Each number is 500 + 50 x the weight over its row's rms, rounded and kept within 0 to 999. Layers, rows and columns count from 0. Numbers have three digits each. The size before them is the row's rms in percent of the matrix's.

# layer 5 MLP down (transposed), 1024x256, rms 0.109, rows 350-404, columns 128-255
095:545589521454463515490546512475536483501522513429457517561398505549494426487408460436528534557449580513574444531396451509446443477393478461516524564398494447445431449381521512453537569551386529584556565497521491481446566462585403511455466616458507568478450482580525425460546499464490468549502544523533572521486496444510466475509558457428420526389381510574565521410477417391418608478409
090:378524480461401518496431560496482568485393474515506502532456483474523472417542467567597530508469479467538507482506542434632508548492509571518494534543486533459507459444452574550557515552556435549540534443527442454521557463420545490460562499501480481458513440499505507496459473546412478494556526602507462461558544494631554486511525479520482517473421527495576422504458608451429581479491
096:435523518513520575505525445560567473528539492387504468561499457484560470505463506464534478510608538505506437560455473514447494447497562471456512560514481512478524572472569507517436522435486424570525504507433503490426461525446491501421461541433556499512568543608510481466481525420515445587404497430591520466522556442490482509477445415391558560375629526369470474570550470469570497540535
092:530578567472497499418573545491482580503460503454427542499597462541454467500510526484480481454565444430507472514467435536445539515423399515557487400430487502407448492541498476479467529484609474565581490483449455488490577539469512473460478503514539408506442498500510475504514382599530424365482491470504499500500517484506559480560467476472620485535540543558601598483551521436526529536542
093:410499447540547431509431508484533404396522480453454519582480474468452487536528549462503469491529441446486559553431494480427547435489481498536462418532498522594519631431469518493658509512509621529554565485499613454397484587507498494532553418517437490505433522445429451500550464524467450509570532405492532443483550441474468474573493584484465534469446493445533500450488576441482514481559
096:437542492569522519468477446461457435522466573569534474486484513493536470441459496527556456493608417516471524507419525483502629524436563534570510505495521492424445395437502457538505447559595481515581551541543460522463620536452540480437462513458458499488516430403459413466521445490603466521544494518520535447386482378467437496534441523464482488485523571628486483489585537509494470550468
103:495525468421394546463434483444552441549512459498468471579546478490511533572575552461451467487540541481491454432511514449559439470463504477531540542530531474422508488569502447505478413458475497532491498565416519571543473489487434471437527524491541492521459540539494435522512465421462460455457538536486512499528453414462491605538544527608536495553576572493441561515511527455380445542417
092:546448474555435390383515476478454439566467485505518408532431561486395491438532562477527420517492468481522456495471423504523452522582599464521508548465522524505449545504496494465531559435634571606487474498455409487548526438483464496622502469530538505558516483500530474454498532552493478461527596506472486543484592410544542553509471465481475548606379490514435458477475513458580507432473
097:458507487542596411616504454480527439433492539567461577473473392577509426551480492459595452499495472445472448447552490480474457586501477598507519569469466506469523467535481535469537565434432583547444477417464535621521528468539482468552427437475471526460515436509531404462520444604533452505420467478502517433467539497418465618540474544489430537515473569532540407530401557440491408507505
098:542462477501467520516532495522598502439455459460498572616561514524565518478449481471546494634479502649453496402520432464573588566577499480516439518387481484539511472467483403486488506495514393543482417539505480565557418505556499576511510457521547514514565491491517485494464496529460508441503539514456540414451458496493585498513546539490482491486609523474457574540542554453533519560476
107:603477498523534600553457476531528489429486461562491494455503481523505457512486581598491501498476500495508556571511554448566629400506489500476458487576432540399468448529543511597547578552531487548556502485528461522410531569541498435411531459430533464443457461472577443535456423521466476463525459483437465562511607523568478503511486545469610491461516553519525450518545574485459501522477
098:530479491528468560439458658511446500460542578393538499538528478557540501502549481434547457535494594477571525518532474568417481527447479524456479504495443536464518449504526519492518546430541547559404425544450537432514513444447435557508571500467580524569482439472459391491463464533482510601529520410502518503428535500457501570415571463425491432529546554482524545523497540578450493628488
103:550591471414429535413442456467526583476607528411532421556504466506524479471461500484533514558454439415511551474426526518456387527397476495568504515566468472506500449473567457499571460498535536498504439497497543398507436425492481525544554466442540471534517509464517522536419592514507468537595416516502479454605503498511527524498515550489465497501524584502476523461510548496541502508588
107:498433425475576563546466572553506546530452491478442606426532494454518477518513482507423476482493389595410461526521488416511599432573495559404482512496504474478413528439506546553524458458610533571591411514508516568520409491433532427590461524524517497386512459432474516540487377477544521554500465497485469479472523414521524388545561458508449486567483514520465509469413528492405582601491
095:538498469473489481487554452433542483540436505452553507559564507518510501555480503564594458503502449525497509512546543474394510521474521463582506458573619559589384454454520412569463504530517581485382486466503461442543480445462528509475437422501460452526511481532400495498598577468476486481561470444472518464563530349489511529531460482500535470459480544435471480561566567557498578433508
100:483569522589487560545463545462400469534492580439577551508518457472515499574490606514483541509446437495490540419528461516605467546403544567438499453506529440426540521508487469463487525498540444472490511607463513573490488506472558464555506584532588560530466511494460459475542532484548572579493549521442580585526587490354467513467516486487423549440449506435506511506529433529475431562453
117:533546501451498463458545444514519451464410471488505566544570510515505513602447504552498507418564498510457491443469507475531524400460593485430494484575533402544486568446409517538454548479541534416523426488439516436425489589540526469463481445582493415449521567512544512518463569534518511520476532476488572476527580502479506432535524502435439522558512549456455492473507441547498529523559
098:555538489433527473397527517459448507574369577572489465456499584519481489490481517431543457578442525504569489491486477536462532447530500483463459482493483521505515492547640469470531411474466517523504456596481435489488537487542470537539513473458466532588469482579464609393505442511523447512523484497521513457413438429474531460433664405414509543424523483410539488394487611577434469482481
093:567413514468495544557422474500469498539544562531482495559506422403551491532569393476469535560458480441442430540454512428483503446462591462508586464552464481497510588516504407433575401585491451454576373479492466511561584562503560464456574436531507427472386544501506562512506491482500574471560481413520435500523525501464478464558497578630417600427442497428493499465495505551585435524503
091:460547515575455580475479448508472464434444672497506455481512462579483597492563523548529508438548492513453481445446510503519610523460577469528452591504482449528542467558511523543489541438491537527478490603491407586494560459519422512542439514489465507448585457463605450546487554437496426467430614495490458479512500493528448556415501495489458498557517438542491516520495474446537633513519
091:607473428510529494514484528436423527501502597467430453471558530526473564487522528432563448499489513468448541484540415548490449499459465544432537512414497447413457453539535572448501517423507568488501490517449510467548482582512480461366437525453443474542563544570474561529464476450487473488514566522485523587527471415516567545436490488484510490541503568504539549422462435483508448530446
093:485552490525532463499524493474463411534525531500512469573506508446495495473528425470420471497523547467419511476461498419537468415383469504528441483467465418496530489552522469473438441475457506448438530406455527573441455511598578510513507514445497460455480492561496524531480587483440477490522509482445555464550415504532490467481516572479483415509495484464579434506560438490517527539471
099:548416382555505471518459423595533553560523506515590452496472514494442552509512559565456464447491477513466517509488483474462550470498442469514512447421540505437497422396499500568494569536607491473585625576464530509489533503475518555413545583499520433527459443399449482432450521554441548476607499496589482498455457535567500554444466486545569511465452580426497497538562545588405461471481
094:524519577529481553484673500547465426514499479495443573452551644496508515577515504459554516447424479543527428413457537607540518468567540490515529550527474629519441594432537582460515477543493486457450412519513615424488495463424394499579587443440563537531479482573474530577431492402470537517480439545490542509540571514537588430360471511476508496509512522517437484519518568468523519508487
094:567495488476498518460485464488557546516534519506527397518501466606476445559540593518528486496502504455493525503558503458511510400488510440517471449528465455535481455437523519365531409461625548375498495501498650631457431448475445470465564541521523476459488504465518574553499498546529454495480501468512620404463526502393526459571516516579511482491469473529549442601394453443516550474470
096:587340461485473459449463616488501477528504459460443440555489506577458431471399556534535492523460457434525400513524523515471510596497523468468499440531524486497528502475505445505405511466568514570475483463426633531560541570487553474497607492625521433479520512518422449448625461564508548477564438395518453460465481446491462479566497550484473525542522598533529534470455493448397477530555
100:527419503424583586599569428466525559518532500540552512571445473502479483598504443505496487485549489575440464465450519465496495511503547503413508560482542420449514516441557490592604481400483551499406563500550432391475474442411465450566436479567433504493576553535491549480555503444518505540532532510494519446478448490505505456489487408446503505499537481370485571521474456494499481461511
097:557530476542485467513478524461556556519472482539549421507447451633516496532478558475443485563480471587416548511401466394565509475480493532470468522576444568503548487480506430425534512567568411554493535494460550572454465530479516448577565404496540544540494576512542518498480476450366491473507611543509550476473433469438522562565470473543471462494449493605541553463544507541503571396501
104:524471530527482465437583502502556538466635504501487490498449584476463542396493561428548476507502502523439570464513549543485581430466500497457442485707473547515440456551510438438526451560546485485481423532478506500506507465460476573413559571480456526470468431555556444512487517569479519450504586476479490574504489414521592487484462549423580571432519457444456493475552524481568530521511
091:455535512436446497473517456528473362405466450511536495490529521449490596523574444441456510447533489420577483460505552499504463500480404523619373491433479521510472485450476491484502494430481548501486483468577525611385612502536365492426503472473516463571542517544458477557526469520379547519426471552530531530510503577536445466442565446547541521589468596486481492526550494447473443472520
097:517558501442432445474494502537512447526440503482550515481524554413488609480553567481519505477420477436470567558490525389553367469581493581601555454526553449501538513483475518446492509474472441519503536456435531413515411499447450511524516473531548467590497504484570600459438503561534475526567494458473476470605482595508491440528604457536529551476479452465498480512520506530479612483489
100:492580537478500514541480553489461535473537430573554478457531446428408497554467539582543523492393481523535492508597468549530537442550497482433544409491590504482384503543472386458538454532459495414565588424526590373515503558552494550482541540551498424520375503560483504527486446581500566438593497517425393531475476503456606485495508516536590544489576487477451502525476467503453496498602
105:517515449490548431485413387413454516469454614444504487494523525526399491523473479542605471461462578441461485476548542475547457497597495494482441451503444574499637506480463496513478515559464524636504468498484514515558472487523528465582478488457453467503508491555435543543415418465494518534456492547504532514530493480626482609538487412444498444517428540501547476479498480499594489597457
096:463514523529471503454518463529470619474521477521435512487499480477494528525421518477436565475439500522507493422448491586597626530451504448534459508605479488540410475453498490506517525506551443475443513499529511567471545565378540517508570533496467473545554487519549507490456508503453426457504539522562387496432566493482504453518479360526527572471518495518489471499561498496534583477509
093:489485507537411430524525516534564441582473489512475446450486547489547551576512493509510534513509570616486385493539600518460510473438512540494383401590447414558478504481526525551601491538439462435485548452486535487399485482486498534452493443512500487557469415563541562480522561396538505447539477461570558477591516434429565470414489484437563478457571480463507509504413542537504439534473
094:478502564460520467554639557574482514567501421518539545509516458538507561563503560475568501528570590524472517468453520586594537491480491412522558441486525467579486551580589488496517438504471461423494547453493482505548529555505462478458450473533507393544576512547524480474490516554577482420500577411526633489430513547511460504559545412469462566546433505528518568616538468432532459475475
096:524508565481526540537537596614545504509472442488518459488509548497510514582460529555543556493501428436542413479559435455515399550536515616458548511546484420465545469556577522492479511430526450432479504493440433435514511458515509573540454522452465409530474511514405533438537483452627527463522454469535525454509508455497460490632448582433524488488518509435500525483490485454449529460537
097:527553496529532438551441615463469492481533504528433436467519530517538497482555471501428530471479504457594426520536499611574462539441482449573596480392495515481465546564542412486532629488522478487471509520458534520503499487459511587452558502403497472564470483506507511539501476622498405481495412485500434513536571417561407453458560419501550464399428490420498410441511510501442549502569
093:583539520605559539530501462532436497479377443505543555564450637458582469556487445494504559511563517451478449409557429446538519471499480510478533490435493557514533488468471518346529503508492431480512581542650516447504493511509410510486490446552462456427426469480441496535487460468510514510486603530449528534468472481569528536570456373476497547413559493512449506521449447532512581476522
094:486547451557541537640493532519512484462491516531584412507560537473520651435527462550586549454503523493549444562528522528452360448529490469531513550437528504494444507505502473550575476537448515513592526584581536464528489529484445470551617525542586513484532516490461578525473508570470459494467628432497571516540512589465351558443425466553516504477478465437536529456509448499547554518515
101:457532449420553463575523525480450535498543538516518501555539523488544565426518508516484574560406473551416519481494568531519552487535482399493510447467426523546506488498461481655553479411353514500581547517457500379521398484510450473429473458500551423512497429532563507508426491511488444498528540411473534499498501481475416525535543477470500571440420490484532513510559583483584483484455
114:488491510515607587492445464451519536492446499502541528442469426563481523452562531531494570590530459477528455486502493483556431495542567555434607507485505442546515519480520480467512472556640576548574518493481453535551534488379493446527550561446486434488481587462538402547631488494479471450572403465531482524549421504498461584427546540474492525510488427501480501485453455466436399408601
097:531525540450404536500474578430516530480508501526452528544427495548431409521425420541570516548528509528603483536450519547464475496557481445464444637518461486494562482498417520510489523426491514540465484561559514432564504524496518482581513514510580460584577415538450505562492414464537471457390503559565556487547488514614469500470499521531497611587495516514479531592474429512449502416472
101:542481417486431632503485549516457547445564497541573511525535468487571494485435566447435516529451552513477473548475501394475447557433475513586552458520599543520474521516474428586499408479523515550506359499446434512481415563472575506491443478539531587481517524519457371499509521385435534585562542522592463369490544515475516530489549536473467478495494584498508540503551561452560493493511
107:519574542535588456497470475416540468518517474385503608475598517505498431552530501515529463508482482489549504564470547571494399573604524531459485547486512438504543583473518407540488488507502398590513385512554441490461530499505501510453503447488604446464492485527485423457509545540576484582538550485524535499508456477530457533518524649491515499554419577518387503511507494587549494525541
112:384516472512496543501463523577464486480654504494523543538517558525462451602488516559568510451508417535410573594484521536483555581478474513461450537539415429503469480581523534450550534489565469462517464508378414501442530494401485550515468548464413529444503569463453533530487500496569534560529459603537510485445418545483469471468515557506461492501450562480384522490553502465523553478432
096:525528472521522518559539522532503478477444495501474444447499602488545497514499470397440551501559423515538507528456530534479595621485426509482471516455455488486554476602412574511578547495476515504535416536456509479482469543598536461533372477458447514444574481533510534525581523550431520527533548518493543504618513450469525571612536473590531469578445523437505451622534518582521544479474
103:467465576446453493504481523504514412488448542500450475501472443592558495476552430530451431582457569481522561515548404556441471499558550521512505545475468436488576566422499470514519552492478439468494501515467557570521513554505483441467511489485603437574471431528568488532544422478440407524522428503446526517507490477535538525432547445493468555446435424444444515547480507465537450520473
106:513451540530555489408492465457482462570435511493444475481437440567551510542508541481454496476442545444481456572476435610525515477516449422499525546453508560549442531450493586428537489509550482429598469399487480404451521569533483522553419501531571500499434473444499539425524487478446490513546480533439410473583531501470458535556486526551599500451423516519500464581618532580549471497466
097:532548522463525629484547454457454515502492550512539492469444501412484502597565564484507470491490517484422499484488403480455465524499492480517542451656462480511519491489536500478526472430513466559532479472576484446524448506479560542439520601509457430521425435504591500588466483482543477476511496604478537497429507461455502459523408537491458533501527435488475543444524468600583513606469
104:460458502556500564490415508583421421593470498463501505509539549493484518446526468481607581442489519504532522535500505629541477485470450465498586468489422615487428496482561494511480506537471505477625475518378536417441519468551511535553551501541460444392512468586540519564503516556487577529523469451507597491441568524473499550486443570508579595477403534465492476555469540485455433498502
108:549442497576438417461459377442540427494548503417478472483564484491521528504515581505598456481521502556515525607475501421521440541552510546466476473541518468495551490484457476515441564477473545590461435550542537513542548478601463491466572434447438459464489463520412448500478520426516469504596575564451460515407534511480562527424558596568431463578437572481520498543517560551418589444557
099:495515568468518488555409611415540524490488461525414576436537467515550513605510347513415528569480465552387428529547494406486493551527482540420460533456615470550509542425588566541582567525459425451448540536562519437535439507477492552513530525393558503576445486555495510425625510466441413467532542464535567433495581461443491462575456432522445606528447553468475404404472481494481479520533
093:385499454476506477512397454570555527402483543530522485566486499465482549557441471467484493586545531537437444454513427608500488453483347569502503574365483534443417463496536442483537461373502438518601559479523514539505508503479483535496580501478521498456400510464500519503486498524565532506475489498473533565473528456435401477527477527589589496405506536584504462498495498455496557424557
105:566548465478461463532495546398645467453473506542597412475483457557447408529512515498453446461530428496399497493510447566512551459478465419516439410458492451446487531445490522551550564500490417485467559586500595478469531529443535509627477528452465497521541437435478552468541557463463504470532449490532519587474432524508546492551515536441488403599515514536537537482545516443468456562520
# layer 5 MLP up, 1024x256, rms 0.111, rows 351-404, columns 128-255
098:392501473525603566513526575418497467529519529469495560498543515510573569451492417527513468520511478477484624458390470498540464470585519545495535508511502454524440459578513453577407457428398484420450440555498540491504431468400490477482497447482430504545505562571572433552447479554558505412413498450464466498474492535376406453536509543443445529543452558543549484479413425528495512549560
101:444459442446564461550489465484512541502493364537447467477457614501503426515453361487541519513570444575509500400520469519532547581465483516427523478545561497529512483453564423533444562445518555522512513558503442505509518566516521543541489534454501554548460509594441496437620474501576494539469515604430513559626477534544522491531548587527446609432494472490494553464456480468543389486460
093:481404502504522504559444488496530474401538463502495510492533563543552448405488484417519583490460550519496501541483536503573521502522530482510595523571513505510538406495451492463477414544466578455544447486457515600419485504479457568563548484471504567537507499543414439571480586593500534595537506624478497461593510518472474496448506523547450534558479485461385453503399535507441318455554
100:530584454534461505509525514540459481499440476575465466524503512431448482487494459481501456417459421548497510533508562497521500554532575538504464552472530498480561391486574608491381474560489518506510503476563443531578495417478503489490485559503477587458479527552478554502414404469665553537480470468468462498550429470624577514457478386560501515475531427583480530415520446455530494519452
101:514518473448524462487471601476440501496501552455529460542568501523506494490532484512433484513432574413474499484523574513481486556495538466480588506532458481459479546589441516477420464457479538464456510486501388465481435487503527547576568546581569543518488526507493541551486483461528529475548514487496467674530540461483555498473533504592563471485438463467558452460395505383541451402456
098:584501488462424586512456569472506464494507484528509532541435575382450472470499489564512485549554418448441496473529522502485510533544589507483490540446510542524507461582538558480483490485488529551533411431467563505460502510573420404482585523516543470527530408543397488501461500532543456451415567511438548509581498509492535499454591485381504464475527396525488446461445538577431484552341
098:413516570469476547493531512559572481519456469466484399465540599552486479502437532517569439599505572494512505532512530434493567439491513529504497438559506484444590506542506460645426529564483497551565511532511605490452507496383569535483489438434506508542592518571495519481491449492475532459489507643531456477485469579579453478528491533523513497439566496527493542562488473486442484489494
099:513600486541469498383523551479502634569496511399451411504454593454483597539521474526508532596398482540480572502515429433525529555437446565548512456456449509519518526598461461497493425651554462493584546516562513484497514486477462523439535495494435579488488529524561567577479554509496537463578451453434497491533472483487494460431509551515542408441524513459504587509490442546514496483500
095:515500514472442552555493550551497532561567390409482596424537542452455474472499523554515460480501483429536519547465558470516469510528533461534477544462416527485499562543448464476458444503469532560479425427540490380587565437447528581527618547513358421528575473463509609551402532467499506640481490448438615518461534508497489550466587532526478516494490473559524507613535478455537588512458
108:460397513593485467476462512534523474441530506572450436551488419526457451463593452439453526495534500550522590533461600408616506515462527450406533605482453521509518447502485560562522544431424435495562544433503488507450453471544563449523478530348496529564414554459482499474437515547494590486493544514528505538543519504500524542458508472495557483528528485520519424451414562523485499519617
099:418575485467510484479452568435531499541495445483494621495443509436596521460528573556513615542478498534510531567542515487460470548524497531595508482505466524419457473464472490505462516504518484447474529463439484481498482458469615323407438438514462510509564449521576560507449511554478522441539502475388552456453432534546622505433520488518442395552503421452498497413471515490518486529452
104:463574493479474488595523533405587498501427475517511518428458471449514436447487527514550547477539418476519519508368501541565490521582479563519432444460502494584536423472529545527485510502530561497482549421429553596546509450462389582478524419515453453500462515433468559520452527455477514483501532438455632521559560417402467504460433548541517586574570414490549457466550417543566511439491
103:557520395553458523500530533574503500499481543505500514486552547530499513425502475455555486624435496532517456465464472457524547614494481465506501443531446523461559463419539465531555424448512598469525494544427486556559497513491514521495498392456420531553558480472552579521467412475512538542544521582517607476474578403564503429537489578425568458553445553539441584456524519440488555449590
102:438429514522498569410495541452444499409482476492508529519493499533476487453485517473464521589490493376533547533481486514548498517418558520395409477467473403409594472608546524444540501546522473556570513567512536583388516471469431610530589586521568520532555512512551497480374489544412520566424516601440490452511434576510536521479491529493505411480469478598558527496533544479512488508480
098:470504474492588480523564584467489498532482458523415519489573563444519484453555489511580501444455469471498444571564585502502527471525504481507490469473503505492400546597568539400413588430506417491495479407543498566596544553503510459531500481404443545464455482497600528481479516399446641440565523512423390483475535564528483569427571420440412492436488558552537525554498387496441442432552
105:541518500494537501409588453514511435441511514508459505501510532526559420523456446493518502527422531565508468505533477497520583471500592477491522486546537551490500573495520543549522466453524510592538520571470540495507543567566530435472626436474480521489593475457503525413471481591496534489441524493587519519483447413442516479445487492525562464591620454374492498482476440532520549538564
100:456509488569505493593419436542429557541516526500537481581508506462505524490513532479508439473498489444488399511500505569460544490439629415514484490512502584540468629590430530484402462403423448486543468516548523520449500474585504403471426566505517532501469550464490516551451567461517581448485513485391530477524508584451511415452441468451501429511551478570471482607438483430535509431535
095:501499488449574498502505443461493463511378450638456487469547484535472539415406508619464482539472569490554464447468452472562480405535553497379494504418453429493479478568588551428588592467489536406548585485569540470466483494501432564382545520458467601465490583441580540458451535548466513502489428470458482489584479507573541431402550468459481468519506563488543600467474531451474558505485
094:515466445518574437574490624458580551544518465528441452523589543471508433499475525536425479524557440515522525473495460477441448532522575527423514516523503546441456574487523526433493467604528478415466508473497507400498421509496518542559569580484589496514498486515503459551476385544395472582538574585531480523550451430487528430603502464571501521358469590484392458425432518509440480462434
089:448535473552479539461519528540513514526467482501511458537507433509495474539510460531449498450504472435506517529499606478452549548526490450566496499586491506615567455463512485536585493574395486532482574507593521451545448447554546580465483433562500554472493429442491460545414490528408560557505495488566385529544493620534537492438553512541567530566498402513529435464576477506460532446576
091:345494412504549562474519533565512535473484533399518451521531516412539605512457513585547574462490477451483503488383513552457557433466405422441569463518593534470469526436412561528494578576494547552522422525476533547440539403420517456552435546533472527486497482463556508517520507511428478515529518530539497535428466513440447508430550386497415502562552575564445472422514498532508529559470
100:575464432528478424517506555554477510460513547500531523499478565486526486472465557467432430545620526592550484474468589554453523469489521448400549541506503558503538473486578517502536588518534502507523532550573511415454504482525522538525464571445529498453559456541554385434391465600473443477453550457492477479548430550487519480527549518523396503500549533511498437599575523542437467433508
099:490465463580508528511447465419517588549431513534502499503469478478474544399433471501459411508467417429484500571576488435468558534439526582517498439517554475440430485551512387454471529480566488487510576543513446480618550515525538403528416538421452534580399473490515524408522477499480369491586557555475365496444420505507513556544598445512606483527474523525525511459498489474481516463511
097:541462448455557479476495503482454543495461520508559531468571478492543487466532465478512389499487533443455541553567510436480434554563502588485505548540468483452473585565465514536555536589448628481554478442448490478386461558621497486503559586483492467530525439641510439404567560522508419467492458480502509423549383508506504508402515511423564463540401518489432517525522556457447461393467
092:482500527479525505470510559461505480469499599450465533433369515415508517584546463491527569566552513445471471482471493472498517545490562516464475509531541485455453469509525491549490486471457472454497526445461516586552547464573426458542472545403501503481548460436462539488555473535530480510452555598515517561507430538570484588373436463542451452603495480457480469324523475597516617455471
103:543499448532460470508491457468469512530550489473483477570518536524513540505568439416571514490461487506502572517564533540368533450585495549553417505473471459521480440552538590516554487498514553508442550501488461481433580521478401531471423482497526564568434523453434477484380527511516481572467480518422433530637471507568524531526462481494400587511444560539421443573526468552519530470593
102:540410542495432520523531476504445563474486588399467438487541581474531557435592523486491502380493572406562393385451505600582549419523417469554494439456466516473429511437535441510491598459446541450480506544493511422536532548551483552416459518513537530528554496476554568509537511495519426536478456478498473436495538523583494435497486501413486496471595511497461530488434533437493475455513
100:480430516369476521603539479586473605477472513569460413500481470465498503477499452535441484470536546503425457555487477508519525556452530520534502454416517481452392556553479539481405431549486475457490531512510535509474569409503469452429568526493466572462445452453464499475440518568562561457536456487462425509549499344468494597510566555510505470511557461420476504539495520469535546579459
094:540488521512508393549585523525577447514565464452476472499504512568542401607478506507505484511473448488468489575574463443459424557564500524536454577466493477550439508532402355527481518588504490446584510545357437379531511487471532554506474535510486402532529496423554444400459461578548558501564549511526498451499517508490456500505463520501552457414467516571498508485501456418424467518456
103:487449480451467443494558453453522514505512546489427501498476413533560478420493511467515458520498436489448549497484519602538495571470542491442542576562460473529525458565537519446443545488499485406485591490533549493578490517472517474485447470463467476538504524607537488443605528470489477392496528470474521475481443526558493611490460540575415481564421515557493528488389493458557573542549
096:428550438542492579488538524424452526466581403428526591536516465511468397445624444493473472471571575454603532375411555485536544544555545575545568550427501523544454488507463526541501460485491495511518498414504530436492593525474496531537442585473553488528418536533551546447436421485574471504503507501605519570587507397487510536495525580531484453513469436473530571564515492529443472500543
097:448572444546480428504504494460397542507510504478513456515504570430528487529476508524596482584575473461514633446441617451405484525486486437539397552482416525455409460571516454506517507511599577484540473549472413545343424435458437519505497563538471488430577547466533546490519558503481475424446511576485513471535521445469529559566471516540423492479494512463544464435533505539472582504528
096:470430453524502540477434467505479442510470592362486477587476523574534474496489490515554466530539573478454459498517576405499583450552530561502473467495485375492474481556524552453511485471467540421583503571498476471488463447463415489497448496552504541505502560272468543613481469475453557537376535453499572433608395540562491458534473535527399528519407450516507523494431487484519443468466
098:433500548468553499540476475463449431443551504480513566481463433474533466523438418519429482426496440515474472646504432413430500592500451538415462622515497550564450455513533480471506499458560533601541445466455480474471489458504498495503577534476470532430476470578510454498557525579479466621530480591487472484454509539513377484551499538573437552587443484538499541425520489438555456481503
090:548540589525522448501426386471432465530505600497469428554541550468524434380449510338481543532425461462576465558505537457489466590541457563520500419516446528437400485432539445582468529524535486545459503480471563553545442481570497470458482572389526498542477525544587511571443484410458552452466553496451447478579436497538497511439513545554485513474560462443486443440440382562413604502535
096:474477426579420487468533542582460489509438470520526581462526550455564536557449538444532486516426525565547469521488511514510423592538457548440437481517488530448450529413589505529420563439493422508513493489485506406473483522524534548441487560459466502402487438530487516515506509455489538482500549473474520500429504478453475462564638461463484418498500495516521583515501540544520508443493
099:471445503516478491483480485444456563440612509466471555534508496445508461522566516395506536472379564514447529434405511492510497437508509555313568493502514530477495529518528482519550505514565447445461485485497543493549518457398517485452452538536457573453477544480485500564498531493535556465592495517450344473506462560571567432448568503386432572460509575549581510466533383508522503536528
092:451512500402502613473488530471458508473546450500477500506583437468430534483541559509571502521491470459612518564561619474476476440487538453490510512567526496543554521553561491462512496465443530490486527467421462513601487453546559525544570490465509586472602477505460481518526529566495527483537521489558530471553507507460481482446589550517535447583419513529535477477435538465513447423464
096:444506484545480473449551469543481600512605577470404596582447578529543526508506599474494485458461464530520495581444491550463566511514488570454473541459478452458525524472506414519476519470489469478460463445458564626373475590419610554476544492592547560492484474462541542468514474503483526642590558547471471554580478472472500409469518449520475413469504517595520460491400537485552500414452
095:535522574471544469566505536400467477514521453481519443458523545511459484479531496525548479548474553500479548434435617439536491520546494594522476519449462537443444535370473471449442603505506518627422493596500430515476604455511441465541558525532523547475486512451446517519550549483548600460459516562501470579433516508475495557516465529541451477495497543547478633519490428511467588530478
110:529429320530522550430505510563574594469488446446488447475494540465462476504484415469417556466599531513466569477547527513557384480516527572492443519510475559518464490548589574475459456533588531576494471499560497446536504462574455495568492479436474455535471589536524432447430507489512581460516501459545400475546424609631582517467375434502522525539515443470524432552505430438533537480575
099:475510546422510516551499482477514541421395509588469487444505423550480565530435511499456363621516461497469526497475452483546429522418518418457529579517477508518491482368594442564517507478436480529537491447471460527491498448472575540553431537472481480542598497497501570502439473510532499517517483466384516483371546404552468486404522534591541438533537563511397544555463439497448544502461
100:442537547592472489499498537437413549576469508564485546477519466458515509437378466455485455473521581443535430511507443509474435572486490563522510504564549455402433499483386415581497466424451522471485405589392496450495434473533561527409550575497393528520534485449535466409437495483523402390553533452400564574540464467546521514507491605533469523584549566453506478480452545465545546448464
101:579497467536449436375494485572574545364537449520489528538440486494519532429441545541482504536407471468448511480432553438509544579508577510477555494479456568502443454514499471555478550496496468508539518457533572589433540539544512526553510520496528531434501504586479464376473463518509470535535523533499538445495438509469520475459475614468537471492480539567508561453507419412471554481491
103:506464467526594530478555460526602487526572512381592497518525548478530433480464461485488519469511433454516470531430524638465544468483555488559584464509525416439596579491479458519515552504599546467564483539481525517558474490502508551591474534472596482415533557491427509516521416449492497573457452486539510516527471485568590543378447504548428430522589469525498480499509545522505474449470
096:414411432605450602445553395544529553580494497599518558481535464506530540552502573508477548491483580409476476464527546460467472515464471448486445531565509473532492526497551453457476447431510387489422578558570462552574481524496474541439620511483531520457483464426539547410459541521609576478475434520578475526489566419528409489552563561481583459467526502529566447504334489521575484487503
106:455488517558537499592459505509573472506480449454468569605519552484465532482429492523556541570499403530655521421450557432562491438488510530514472429377485472488427460499505489593507450429572480571543530405519469451508463434402537448499502486475495571576513553501498560518517447521597467497434416454532475502511410484515569463559552441470478619553578498485562501487515504493537532565524
098:537481542534556457556479520512468593527586507476509550464537505510487416458603518593516436472435505477472544469362468520498515490480509551620545501502610538552550566598489423513592494536492514455544423475586536466525512559500451450531564444554360494412451491522512497576516477398442522579465436494416559560503541522498528511424542430560546431485547498552528527465505536449375454516509
103:521553534521471542438564522354517456486546525519561457404462577591459504495462500489534601395472701452544583518446443566456455529494405491615464484412558488472455433463533481478429470557500508511505564493590530486502514466562565488518468419434441457571469508553500566431522453465509543556458429636514485605509412470475364534505455441458471562534537421462505516529506509492509469453544
101:581446512455512519588508428502603438459459404555431459436477456499519500479421581550417537568568452490462433449468448613567518488573503491482498497486506506504517482434511480531449460467409532539509489531500486508500482441433491465512426467413435488449478477465573484421563447465537493561528562494460524472499401503566551593541464489609465506546481567441509565534557397439542478534528
102:463410489542469487511404555587469422391477443430510526469494512529522539477593474515504579542448510443532470467500486469557490511531572511533496436540499584472514540544520624538484519554599523500631529560484430491473500556494437475463479419576550583432525560542495446524446414613434408564584494459450542469439441493573484433448511571415570510488417533475498442463554495469377535499462
100:499508424514478397493432497505576470553483475524588454460468487544550501521566534482498523460543505444545475533593469499512549524536492479544542564523476474520466545570492473413555440346478493564442484541507553560562487468481531529509611463511434492468572526417499481503483532472526425436436519586538583474542531509564418470427520511522511569432567484545443598480474519511490437525555
099:531486446509495483417475495547470443465554568523579477462420624479519476506486506457420587485568444531428536529472423500560428551522487492522484444448519445548431539487492463483513561530550540429532492485494466416538494486622452505479437492497459481483495500643608489435501458483421528552532535461512433457552531479550484589481515538529471525479621540532466458468496457495543522462565
095:516552454484540484617441482491614570509469494593445448458504443491493428525481540509450552555543486425436452419449424645567504518519548436487505463482484499531494559535490481417463549502428490481441588563592484504442483477468604516483499466412489568482515492463525525443440488570428556473527477522505555524543514443450360475477500443475457481575439524523561486468434509458580506526510